config.toml
norm_place = "pre"
norm_eps = 1e-05
rope_base = 4050.0
qk_norm = false
init_std_o = 0.0
init_std_up = 0.0416
beta1 = 0.95
lr_head = 0.00639
final_lr_fraction = 0.0
batch_tokens = [16384, 32768, 65536, 131072]
seq_len = 512
doc_mask = true
train_tokens = 106900000
Each number is 500 + 25 x the weight over its row's rms, rounded and kept within 0 to 999. Layers, rows and columns count from 0. Numbers have three digits each. The size before them is the row's rms in percent of the matrix's.

# layer 13 MLP up, 256x96, rms 0.158, rows 68-255, columns 48-95
103:487501485518444522455546498509485497496510515414484475520482549519516482484532471499522461541528498502495498479497510483504506506486468538553527
107:521506485497524481512513468477506516502551482499505523524459523495520462532490441523512557497481507484455539519509495513507501511497550518443515
094:520500456452530505503469503528506500507481547480498484467536507481454518505489494516494528537476536502478508524510516506490482486471511533513578
099:484462499493470514505484517549508499508548555537495496534508470517491503471488529520443489521547453505496461504508530502513512502505487501487515
128:507494503552518459524508495524481510488519463514491479499518489498489521519528504527528521528507507528492493487498518471521471495525483501392491
101:505503507559496534519464502490493478528469499519530514499509488475515520509513491497439498518520493476470547498523507504487519492504479478490508
105:481527481504429526487534515492463519460542483480545534499524482495488473477506461505514513486494464513510481519527518524491535503499473473487504
093:478484478481494524511497498515545483481506484503481517489507493515473563484502527532499518548524484513517510501522533520528522529498500513516503
098:510503502490475496514480513528487523513532497459533527514478509509485473513529462514467562455558529494505482534487498495475481498515494433495460
095:480526483524490472525497505504503497489458561523464460496562494523468437484444512499436502488508486499489538490474499496485485456551475497493506
108:540500439496439518477569496489554520499517503499466499485514508496514484529552522458474485507532486506516520548490504485461492520550532491506487
109:486490504515444511496520495502513468498506526539493491493518499499531479539528529536450532493479479478511517504512504479572486520509511469460498
096:500495517489507511518521469521480472509498519505518477528493500506509466469510541554517485497496470510497513497505576497517480488496519492481486
102:501502459481531484485510497483498499487534516515541475513495493533506493539515513486489494451512499501509462518487498514496490502513486524472492
097:490530496441464469494481480494509454474508449520507478457474514515478517531544484481513485489474502488509514507503487515511535516498447485495530
107:490489506476496512510506538518502507496466507488471496487486481498512526511525473510511510508502555469502520492532484517493542490495503497519515
111:506484527487492471484495446493506500487521524559469538531511492512459500477508481527448552483497498503492486566506485505500516536513483475472495
091:543501543529520520531494512485535511513463554498523517509478502529508482511478462508507512481509500522514523500521499502554470504476483524483505
105:566517503454452502506506511479480455494492540525468533486474538494526495493507501499503518505451498492549490502503500521519474486476485524479491
096:515552517485499474516422502487501483508531514506493581563500472478469536537468497480486522474523491523468514532511552524516511459520493474491497
089:503523502513529475494508457458532524526508486487518495502467487527489479522480501548469492495441495545500522495516505490502503477484509531488460
094:478481510477520537500486545520510490507582477501517475510486526540514490490508460492518493459513492497477558486502478503506488485511457503530499
098:503504483472519463485505487521539484556500479535527508471468448502522508465486493493495439475480482512517567486459519479491520474523539495510513
092:529505469491499490499485504513485468481482490470464481450498484527485526483473526508509492517560512489497461498501487493503474550478487464511516
095:508506520532502487519522483488512548534473498501507515490474499471551488513541485536490497491492533503504502497471559490514557520469501491487506
108:522495450481530471486490502499518512521519534415524540460504482453504492483499497501495488530481516472497510497495515489464522472487515521481509
104:491482511438528512465475494515518486483520520494473516467469510463489506482523482512500488559478481478480533523473542548521420502515509474462455
093:514497550499505553503494525497473556484544473515460492512519484502538486512532496509487458499510540546488512527471526503481503499491466471468507
100:495474484523569487530499497513520495521483510497528479505504550506529524480511535427503450553507544527495480525511506505501530464501515474550494
100:513520479503539529482511535491490497530511536572503474526500504485478503475475474508554473510518504499500497479496504518533485501496493562507509
111:474512541523500495480477534497529504497534535529508494484489465513487515514510523534466471459526493504477486493509498456523496501495511526427483
106:529507523496489529513480470473511530500490493488546487546508485500505517510433525550520527474512508448502535534484473484543474491498479462484529
114:531556470480527497500509479494486486502497520500511504489515488456481503512497479538505505516478520518544495545528485448481506561446457547492501
096:506515485467504513532488526473505493504514502513526504488470534505459512520477529473492545553512517513515523468520516552483514501529483514513471
097:533463534461482475532509572513494480516506504507460521466522492496502523507476521488465469488533493488511492522482540508498527509519477508490478
107:557490515555495502502470453478516510469514487506494502503456506475464506492489491531469558500466506497466488453538470456491505516476518512510486
088:499468519508489521507472481484493472484492492522526533507506495473473496467529504498473510519559476511510514499488503453459467510493495497497464
096:499451528501474490514524463495484478502478470503488487474521498518507494521529476458521493498459511482523470494488475462486483513490514527558495
110:507508518509503496527488523505490534508515534527462479494500441476523476469496515481565477530514492506495466467505531474462476504519491451516488
093:467444478515506550506534507532493502526527510510488520524456482464502523461512523523519462505502475475497481438494485515488497496476483518496508
108:487505513500498483529517469486492506486488508502493508479500498522520485503466428460482514502428513500477477508542497499507476490482503507481477
095:503472518494507520493530462545497512470465493513487530469557481492450484530492491526489517496505521479477505487545520477549521541518488516515513
088:531531493493487466542485464482486493490506481491482490508503463491488500476489491584508475471540475498504518464483545480465542513554497525494508
104:502544472500528483499510521503463487475536498514507529515563511478505504507474518491484482506446479521478479505514527522473492518483506495469507
097:502495486501533537513483507574493488501471532463537525529469530474490486482462505512483539509480480508486489523485482515494474499504501522506511
092:501499492512528481544492477484518509540481528502490498527499531468485464562489477496513515535550482543485471481494509478496499504510535509486565
089:487520499501500498505493484519477505455519473530488524462538481533506483539517475528445484480453489487498496478519485469513514508501516494487527
103:477515467559513544505515490514537495527485499508478501479497544476490466480557518516484512521469479495490470447460537462526495466513490515533496
107:503479525500508490476495493490469486452507497486464462495501507483485520505472468500520488479488515559474515492528496501507444508515505507506513
096:487472491498494497499508537490529498464499518484521527463479509465437529475587503487473489513542511450488492522488515491489551505519485437509500
099:512502570512457528482518470524511502486451496491484548527471507494472527496492539530500482489496524532498479538519516492501521494451540499508483
100:492489486522465504514519519490503459502502471495476506479554514488498492531552479476487499525532500495525551506502470533503500534476519470528495
104:528514479495468449555484494521509484475521492513547491492510491494496547488499490520458502449474492552479472525507465500490518484473508497502555
102:479511526498531525502522491527478524531488502477459537497520546490506455538513521512534487530506514479496475497463539453471528452443528471504442
094:522503536569512509538507502491494523555476511524494494501527495514517487494519480448556475502477484480499489474497512462514526513504484522499492
093:544520514510499531465504530494451481479474521516494508492523486551492467508489507468488495449464478524485462458501538493522538496502488522532507
088:464482478517518504546535499528523522548520545521502480516528486527491502429488476479546483485509487497500506468493513474490492505535486489534467
096:476508498515500479508484484536494480498523454510466520497476489457498472451494543501531501513486512508478457473513503561504481475493492519485469
103:533464477500571462506503504473489500542462461522480471502500514490526496468517506495524501473518521465470506473528468491493483505480504494478465
097:483561513540472492440539492483464539480499504493495542528510515526515464507511507535455483466482501525486437499529487452503493503505502499536496
109:571560496497507529522487492506505476492468494503513469528494425482487482464471502514516474491496484503483451517473568493515509486494525532508473
097:487444487517504492475530468512477479507473535513447503488530473509508503525470564504516512485536493473500498495503531544524510490524531479496490
097:494508490545486521499500522500475562493483494507477517512482502457460484542520517505499539500486489482494509494567555488525486500563498471546480
094:487552452434480483496482470489514496510519508460443539493469527452507486514532505470514513514498498516506540485526453484473486529521475506495513
101:508538510493463462504482487468466487506503443497509465504506512511586511489499558519530486511484494477516490515538524472450483544497496489473468
106:503454523503530473495494492507489522488523503524485508516477512543516494525542488537515474472554486497492496498497504454487497449540471507454499
103:449537468476493524458495505492517498511490485488490552524557485463549527542470459527489476508501513539484472538489470490485557494542528468539493
095:470462457468483537516527475522514503515475523483491490503473488475500534514496447519457502479521477467544502521523525497513493457526464481515494
115:442484493531506477501518466523533513508490501493454484455526536481482519515541454456475472495493471513531434527537465489500484457469543474473474
103:495493467507545475503496480519469512524474461498452476472523520490493502509517519477461488482509499495455500444531502477468525473493474487469538
104:520516526513515484509466470546495505525513505500502506499515506482566471468537493452517500477500481504521517490501505505483479495446495508507466
094:468494489510462552483504443561506440484527498477449481487512519500513518569501492507494517468513470484528514492487499475495482515482485499518508
096:502509506526511518458497476556485544495554504506459529482529503485504490468510503485525474474486496499503461504534499502500491525490512464553517
090:506520500491482489528499487527525494461520507488490446475523458523539527469478496528514480518469545502498501508494498426500500492506487514478505
105:528486549530503482555504514507497522517481509503484490531512523514497490482501468449541497506486495475514521525554510494535478501526517506507485
094:471510490508484528543481481527498494511536534523490455464479483531506501540521505503475472535447501487509490540498485539513465503500534500514534
092:517480417495513503527516486494518468500467506481516485516530439532505537472483476486482533510492489519503542487525524541524518477490513517493467
095:484443498530490515527508501485514476527526481481467444511527569504514453490505507489517506491524450509446480490548510501490550528471511497490454
088:487490494470474508455510488506510464494555486497452482527496533503504505602510455506489532498496508508485482522494468486507507492525489506528495
094:529505483467503473492544498493458504509533487479558532521504454493522493502514537517510528511507504515513512446532474530498535489504487544490524
097:505465493539546450493499507475512506518537519470475470549512577490526535525483476514484471506476575489487445511516488527510484552508525497513507
109:455529484502517457510516498536552514502492502501494508501428517520510490496469516508487468491556505498488522484513463479489527432485452531504515
106:523482495504488481478536511511525537519483493473506512550481471515512503487510489527515481518517524429517494570480508498493469501544511512539517
102:456464494508491492519460514506498533499515446513481490517540514533466528481477496517498488491545499491512519513499508485549468511528475573513545
104:517527472477470526477503531497516540454496512484505482462509467516493471558459504542477531500486466471479531522493491477498502540543523481533495
105:501490484514463517527528484472454534503492486486515527474504494503467497490453535473526503528522520489490491486492547568495504460493534507491559
098:516509482500492528511479502526469531490497495513520484500487480512455453500523518489510530435492481526570529488467497514510536528499549521550500
101:527521473489495459516499477468518489483451526506529534510505514493504449510491516534493539473459505496512513496466486465529566548496499497533514
099:519520485488503510481500491509460459550501559479518490486479497521494498490467535504501493476498509495497478565495511522514496523485519569544516
099:499527477477534553490503464489516519475529516500451514521514515497535493493539490487533515476527506481502481485476501475496480529506501539531496
099:521516496546533537523508502508496488497521532517516516519546540501517499512506529537493503508550486489457498517478493513471509463477523531495496
102:467504518539499502513538525498506486510525457517529502483530489531483469455525498466510516475514498463493456457439508508494500541510495502505487
104:494455488553514517481532480497535514498502524480476480501477505480518485506439503524532492497489519505515486481523474491501532554500513535503512
101:499525543491527541483514469497473506492491488527505558542495485508515488528485490444461539498502551500530447476504507491513524509484499534469515
096:524438508510476501473466465512493485560495481499499497451519514480506507524524535511514527496495544526484482471458489421514464513510490494473486
108:509501496527487472461501483495499504504460547499486504521490528500449528498501506497556452530495517510483492537494544489491512484473502444519496
104:532477501504462519484510548508509505501467508483508481523487554512489539453503494492549440506496507500457482494505517426533473539551518499514488
098:476455509506508521466484472499455558507523531514492485462464515480460520506480511516535503524505491524529451531483454477463498495511557545509491
097:477539543491504495531484483437526525529495503508525518473509493485520510494470457466493481531408522552494526526494497492469506476521459553496511
105:481501486477488467480474477463475491493527525507540490531549494503528480471502532468452474497483550552465471477517520534516565491522491514470543
100:492547532522490460512483498475448538521507505524521483520484551463478492489458502500507530510452430515531499492513525518535478473486503467478471
098:494531520503500496503535521527460513528528512508473483505526480501457514502475497499512502532493561533509510503518523518452509504499497460514503
099:522502462550453523414499493496517498470504499514524462528533571522479502513460504503495509435502506513482502496515459490538513483500468535521497
094:491513490516479448467492512456461508512440541528536475507491511510510529502488479482484496521543467478563552519527452488516513492503483518494529
108:533501525490492542449456476502470475533459496478503486497502505492516475489461503518480478448514496494515496510512531463453523506498518471463499
108:501514494537500525464519483473524482525510517472505500514492524494568501493501538484513472476521517513490510491512535471515542467501497495529412
098:491431517533502498493487507500535516518509516545477546521523484486502495491515505523515526509478562524507517575542449484528480529494480503542522
100:527452506544459462486522492537505474503504491522520477513552497515469476472477459475456498508498479494509546504494470480515480503486441545524507
091:499467500463479513500521448492496526552510487503535514457459491495534503520540494500486474494483531518471485507481508508529491493534513506506534
093:530519484482526486491504530471494496574478472483528505486515509558495499452501541503490540475505456499508518507465530470512500485512465519505504
096:516484569494517500474467480528507500481535488506476529481490543496480459489533483541480483474478473493511493472468491498518517508515490519501476
097:520489511515517480503462484493533503515506441498478558512537510499501501484462545488497507524531471528479512550513490438476495522515548513499500
106:501500530502532451489486490531456466478461497496511513505514533469530491497521496482519484500506526490499519491499521440477465473500529482505541
097:531493517528488479456516536455505484530462485545517493456522484523439481519535484510521520503513523520494512491470463502486415506518513512497506
097:533480479494499515488479495480515527549520509523520504472429536533512486476533534527478468513507516462481530505484515517502495523538505525477495
092:473505513534471533515468512495448478481490485476517456510528526471490544551508490469490486537464496528495474496498483501519477490532482510556523
097:497517508548508514523536522517508503488486535507489517464488496478505500481482498475495542563485482494516519490470469501465533567484463481471544
093:511519474501516469541471496474541553522491501463558502518493487507455520523511528507497497503454488519518479510508496488449492548493516490494490
099:494509472490489518512477488485514484464511494516471535476506476513450456544505446500490547496480485501511521525484491462512534467468455521523508
095:447517472512503508501477466504527527510514498492505461555485500437499467480466532513501473477443502513538478465515478509477432487482498510511473
100:497481522489504533521528512524498489495516547480505539467478490538505485495502542472524499519520509526494531554501506462499518506499449488507470
099:514519483466461494473476495494459493515502490507455507533498544486507505460504540516522530505502497491503469482539531521489514527472467520519502
103:525497524472501501477501508509538514485533465526519521488450492472532512500551547517459532504492521519512494518486515498516523471494507512572534
096:496503554496445491483462489497527529467504502507481537502507543458456482467436546455505536534513531469469491515505496526509530539468502489488537
102:489457480500473515483496508517481507509477543501462429503509530465501505553514522496519477513485517532495495474539446510496483478474482491459477
104:441468488497461484553531518479469477490538473542496490515506496480475531504548477507542554503494496455469495549473495513503494458493508477494501
089:520522497494537529508465513540512467522517491495490452506502512487534492521529467481494463504522538531479477470494501534457475476503491523489503
096:488462506489502504482537491488548465561501481491494479504502519522521495536515507521507492538515483508461519465503482470528461551471502502525453
092:480531471470482532506484486514515520485544506471460479490513479499494569500527479460515474485492500513511473519504476525501502521527449463484523
107:465523497518465483493459479499522473489495515487529530500455483499523509496478501498485497500550521533483448510499468487501502531476486495487480
103:525458514555521486509509526451498486479486550540525506521493505554541487523462458465498498556528485490497472516500512523532501473545509521497490
117:500490509473515480502468496504515497498487541490507479480507510504498488499499473472480489481528480529534490484476494499509561457522542459526487
099:550496505489488526481465506525515502537486517503502441487508475457512505509521543485488517512489504485492560544529464497479541482471495527503506
095:510541496504472508525498526501510484486491513550502503472488480502493484461536507473458538462466496471525484526519504523522512512530509522517555
093:482471527490514511474493494433460503475508538548433466452483506489498486480478482504458464521463466505510527497472513508538516469529505501495508
111:499500514471514530510517473439508482515455480509487519530473496507466477473573458469520517516495517496545503476533508527502544494471531499516491
101:515467479523459514508527502459519499490505484500520482498494464481457470536491507482537504552504511531502504486503518515549461462491489523481457
100:489486516459537481481534526501475511519478510507444498425538507489524525478496504471523496457511506488487517505498500461498478515514469442475509
106:492498482505504461518481506496479492516451462525442539502532510496537534505436488501497505505523495441489498477523515519488536505487506507489494
091:473523516515459455433502526494535542497535553472501462517509498512517486468466501528487506504490486487506542494505495548480457510523493535493466
112:482453507473524500442460519550502501479481483526508519507513485507496493487488501503513504450459506503492533509479529498500480500527520506501509
092:498507468497503494498484524504493498485501515496476472511554515535519521502486547486517515492507474519481522468475501521464491515555456513483485
100:503500485550543529505478453498481512495484515522510516521470493491502481494448521525495502502499477547474495506541480554464462509499479502502536
095:503539503494509415495442506509520516522519492471459531518489545506477483504528477504508538492458530474521530500523503542514531494508515481479495
100:505503548463503500495453471526513456505476525505510484498518495504528505479514506464512490453556527509493554518524487527501526520524501511503527
088:491511488449478508474469545530487514491513466485497503534501488564527557499475525500473486517450515524512522519460517473484506508554504535503506
096:503508474511521528528478508463518511489501510511480488528560501536515454545470490493482547489515454462483510525493513490491499483449510487480472
105:483521508487533489500503511490535468495529525512458430475497518531497523496529517469511495488529502473471504545513508527519492507560473480502484
096:538484507462558522520472507456475485498516477489535524487426508460491532507489504472527467508481493515500499531484533518506503509492499545511462
100:464535506534519488501477499493486523456512531483505515519472525460526508486501488482493493465464511513465528499509502499467505484489481474475497
097:481468494532507476515534475501489500510504511515537514510540500530438480475503451499507510510539475507506519489499541488495557510489489498482515
097:526513535460540514460515465489488514466511517479473520482501513518510499471509477502467501542481502551468514534507459472440517511487514502471450
100:490485495489531531520531506438493497500490495462481493543471547479510478540463453539532541505505483514481483506524473497502477510472526515497478
106:507446499521462495526475479531521502474517508558498483535518516511516502541518486510476491547480519514514520489502495494538516469465508516484518
091:504538522498486513502459469448490482482502500531515512520542481522497543534495434479493509475503491485497529494463509507508473523453542488477507
096:556489498488531477530487497478488514511547477515502527516463507492481487522484490457503510507521476503513471471538530527511522522529497514505524
106:471521483509512523496502486523479505484526514481510509516506476473474509516500517518462517485549511496492512498494515511476486529575502511483521
100:473531487464482539525517487510461497527514546467500529516494499473513523530562505518507511508487522483494521557509512482494495496527534494511521
097:492478504507529520496485491502498507522495534491520527536454493481525454479508467457483448501446471561497482535514521451534490529500484464507509
100:508512521482534506493498517505546482506473490492519468491447516503524471469520451483507492541497539506542461476467501509498470498486515525496503
098:469524548477450508543505483493534495512496510548463501502496479473503493463528463456442516516496539513471511533510513517500489510492476486498513
094:458490553478474445473516501470481485532503543444480511547540505465525495504501522473459539509508476507500507498487505485470501526485562491505497
108:528510488535488508481514469484508500491523516490501483506505451495480510490522501495467557537446486521518504523512483535567461498506509489517504
097:514522510503504493573499473524528486518511465551511515515502472497484523494502523536503543532503502494526489513472511536472545534479505512484511
102:503525537484489506563487518499529492507489471516509520505492484494501526539463478480511526478476499473548528503520533499467505566485494499528509
100:525457525484463516516552474499520486459511549487471491537513473521535497485481492516488504517541454512539523486485534504529498455509537493516498
089:469511517486438507471502525491487443500468516511500485437522471518462505508495512513509472544484493493486513505477512491474509530441491516499510
099:521539525535519541506515468504506487474508506467499452485516495518466482469523524540486470498516517511487516511555549468489492481445468514538504
105:495503483492510505496450511524539468519546480537479497502494508468527487498530427512479490505451527488498505458463451511463497491453475482457496
099:470486519493503525518500506504500466517510514438489497492477506502511485505500474494469465487517486512545481532455489481533488560522495504528505
092:496524473514501476461515495516485470509529518509489510501492501535532491483488580488477473532477503481517467494469499458498493511509523539499501
091:517498482490517465478482524473505483521518471487498516493498464495500515497501536573456513512503494498447515508485489485460463505511491499488523
104:511510536508542495518505516558493447521503448477490504477506514464537466519533449482487511462459502492495492537501479534486525510493460486512495
099:463549461528523490506524492476477542497468522516558521503477504490510470481509574540508501465531530497490498541472524513512496490461530480459513
098:519524478484562492498526517478492489475490492556478487498516490512512503532511500498451515476424491522530480535492484484474497520524507504510530
094:497494506490517521512545471493480496544479487479498513512520505524482495493553501530478515497507457497463465496529521513458523532441478501489477
104:508495453463461512548488457500513469505488535455457491486484491448533459462476502535499507499462567516473518522475476487496534487446527515546455
109:494465497512531490526502484506502502487522488535491477568578517489511449456519516460529547522494547496500465482544487472473546468507507494473493
092:457482501491495482496521524493485522506560489479500482530491494522525524497489513475495524534538505532542506500489522512479505485485471529501500
098:538523505511491483532485482491531486558515527509513509542512527538489512507532535512511519539493542500540505486492510513489537501485472503530487
109:492472486489540515533500481530497480530495518484510544482472536498534504526481521556512494498544571511489525506457530491480547506513508493494499
100:493502550502481483476541537487473517484475481531517515499463462507507487501488509465479514478481508479523483513463511454478464496504504512486520
103:477479504500515501502530507490503521445476499467491460527526518489528475514479493555510551478485502535496457462541461472510481518528482515518453
107:539455506449505459494515502518470485465501498509504453500493474517501497498461539488465497491485489515538570506509467508516496488515525502527473
100:497502488541482490484553484507492496487494523477494524512497479486529520463477513524469486491493502464482484513518504497485460486519504509487507
112:489502528542485493514516484506478471519551511506520496490520498505460487531473474497445518488433500483516473466551497499537512526506494501476490
114:500539515513513485468484500489524501464482494503487488506517458521523475406505530468506484512520505519522509515488458513507517517449524491501510
093:503452568488463487516538524499517480491442540506506483470503494524521518490496499506502476486519529487528475482501517485538488516524468479471458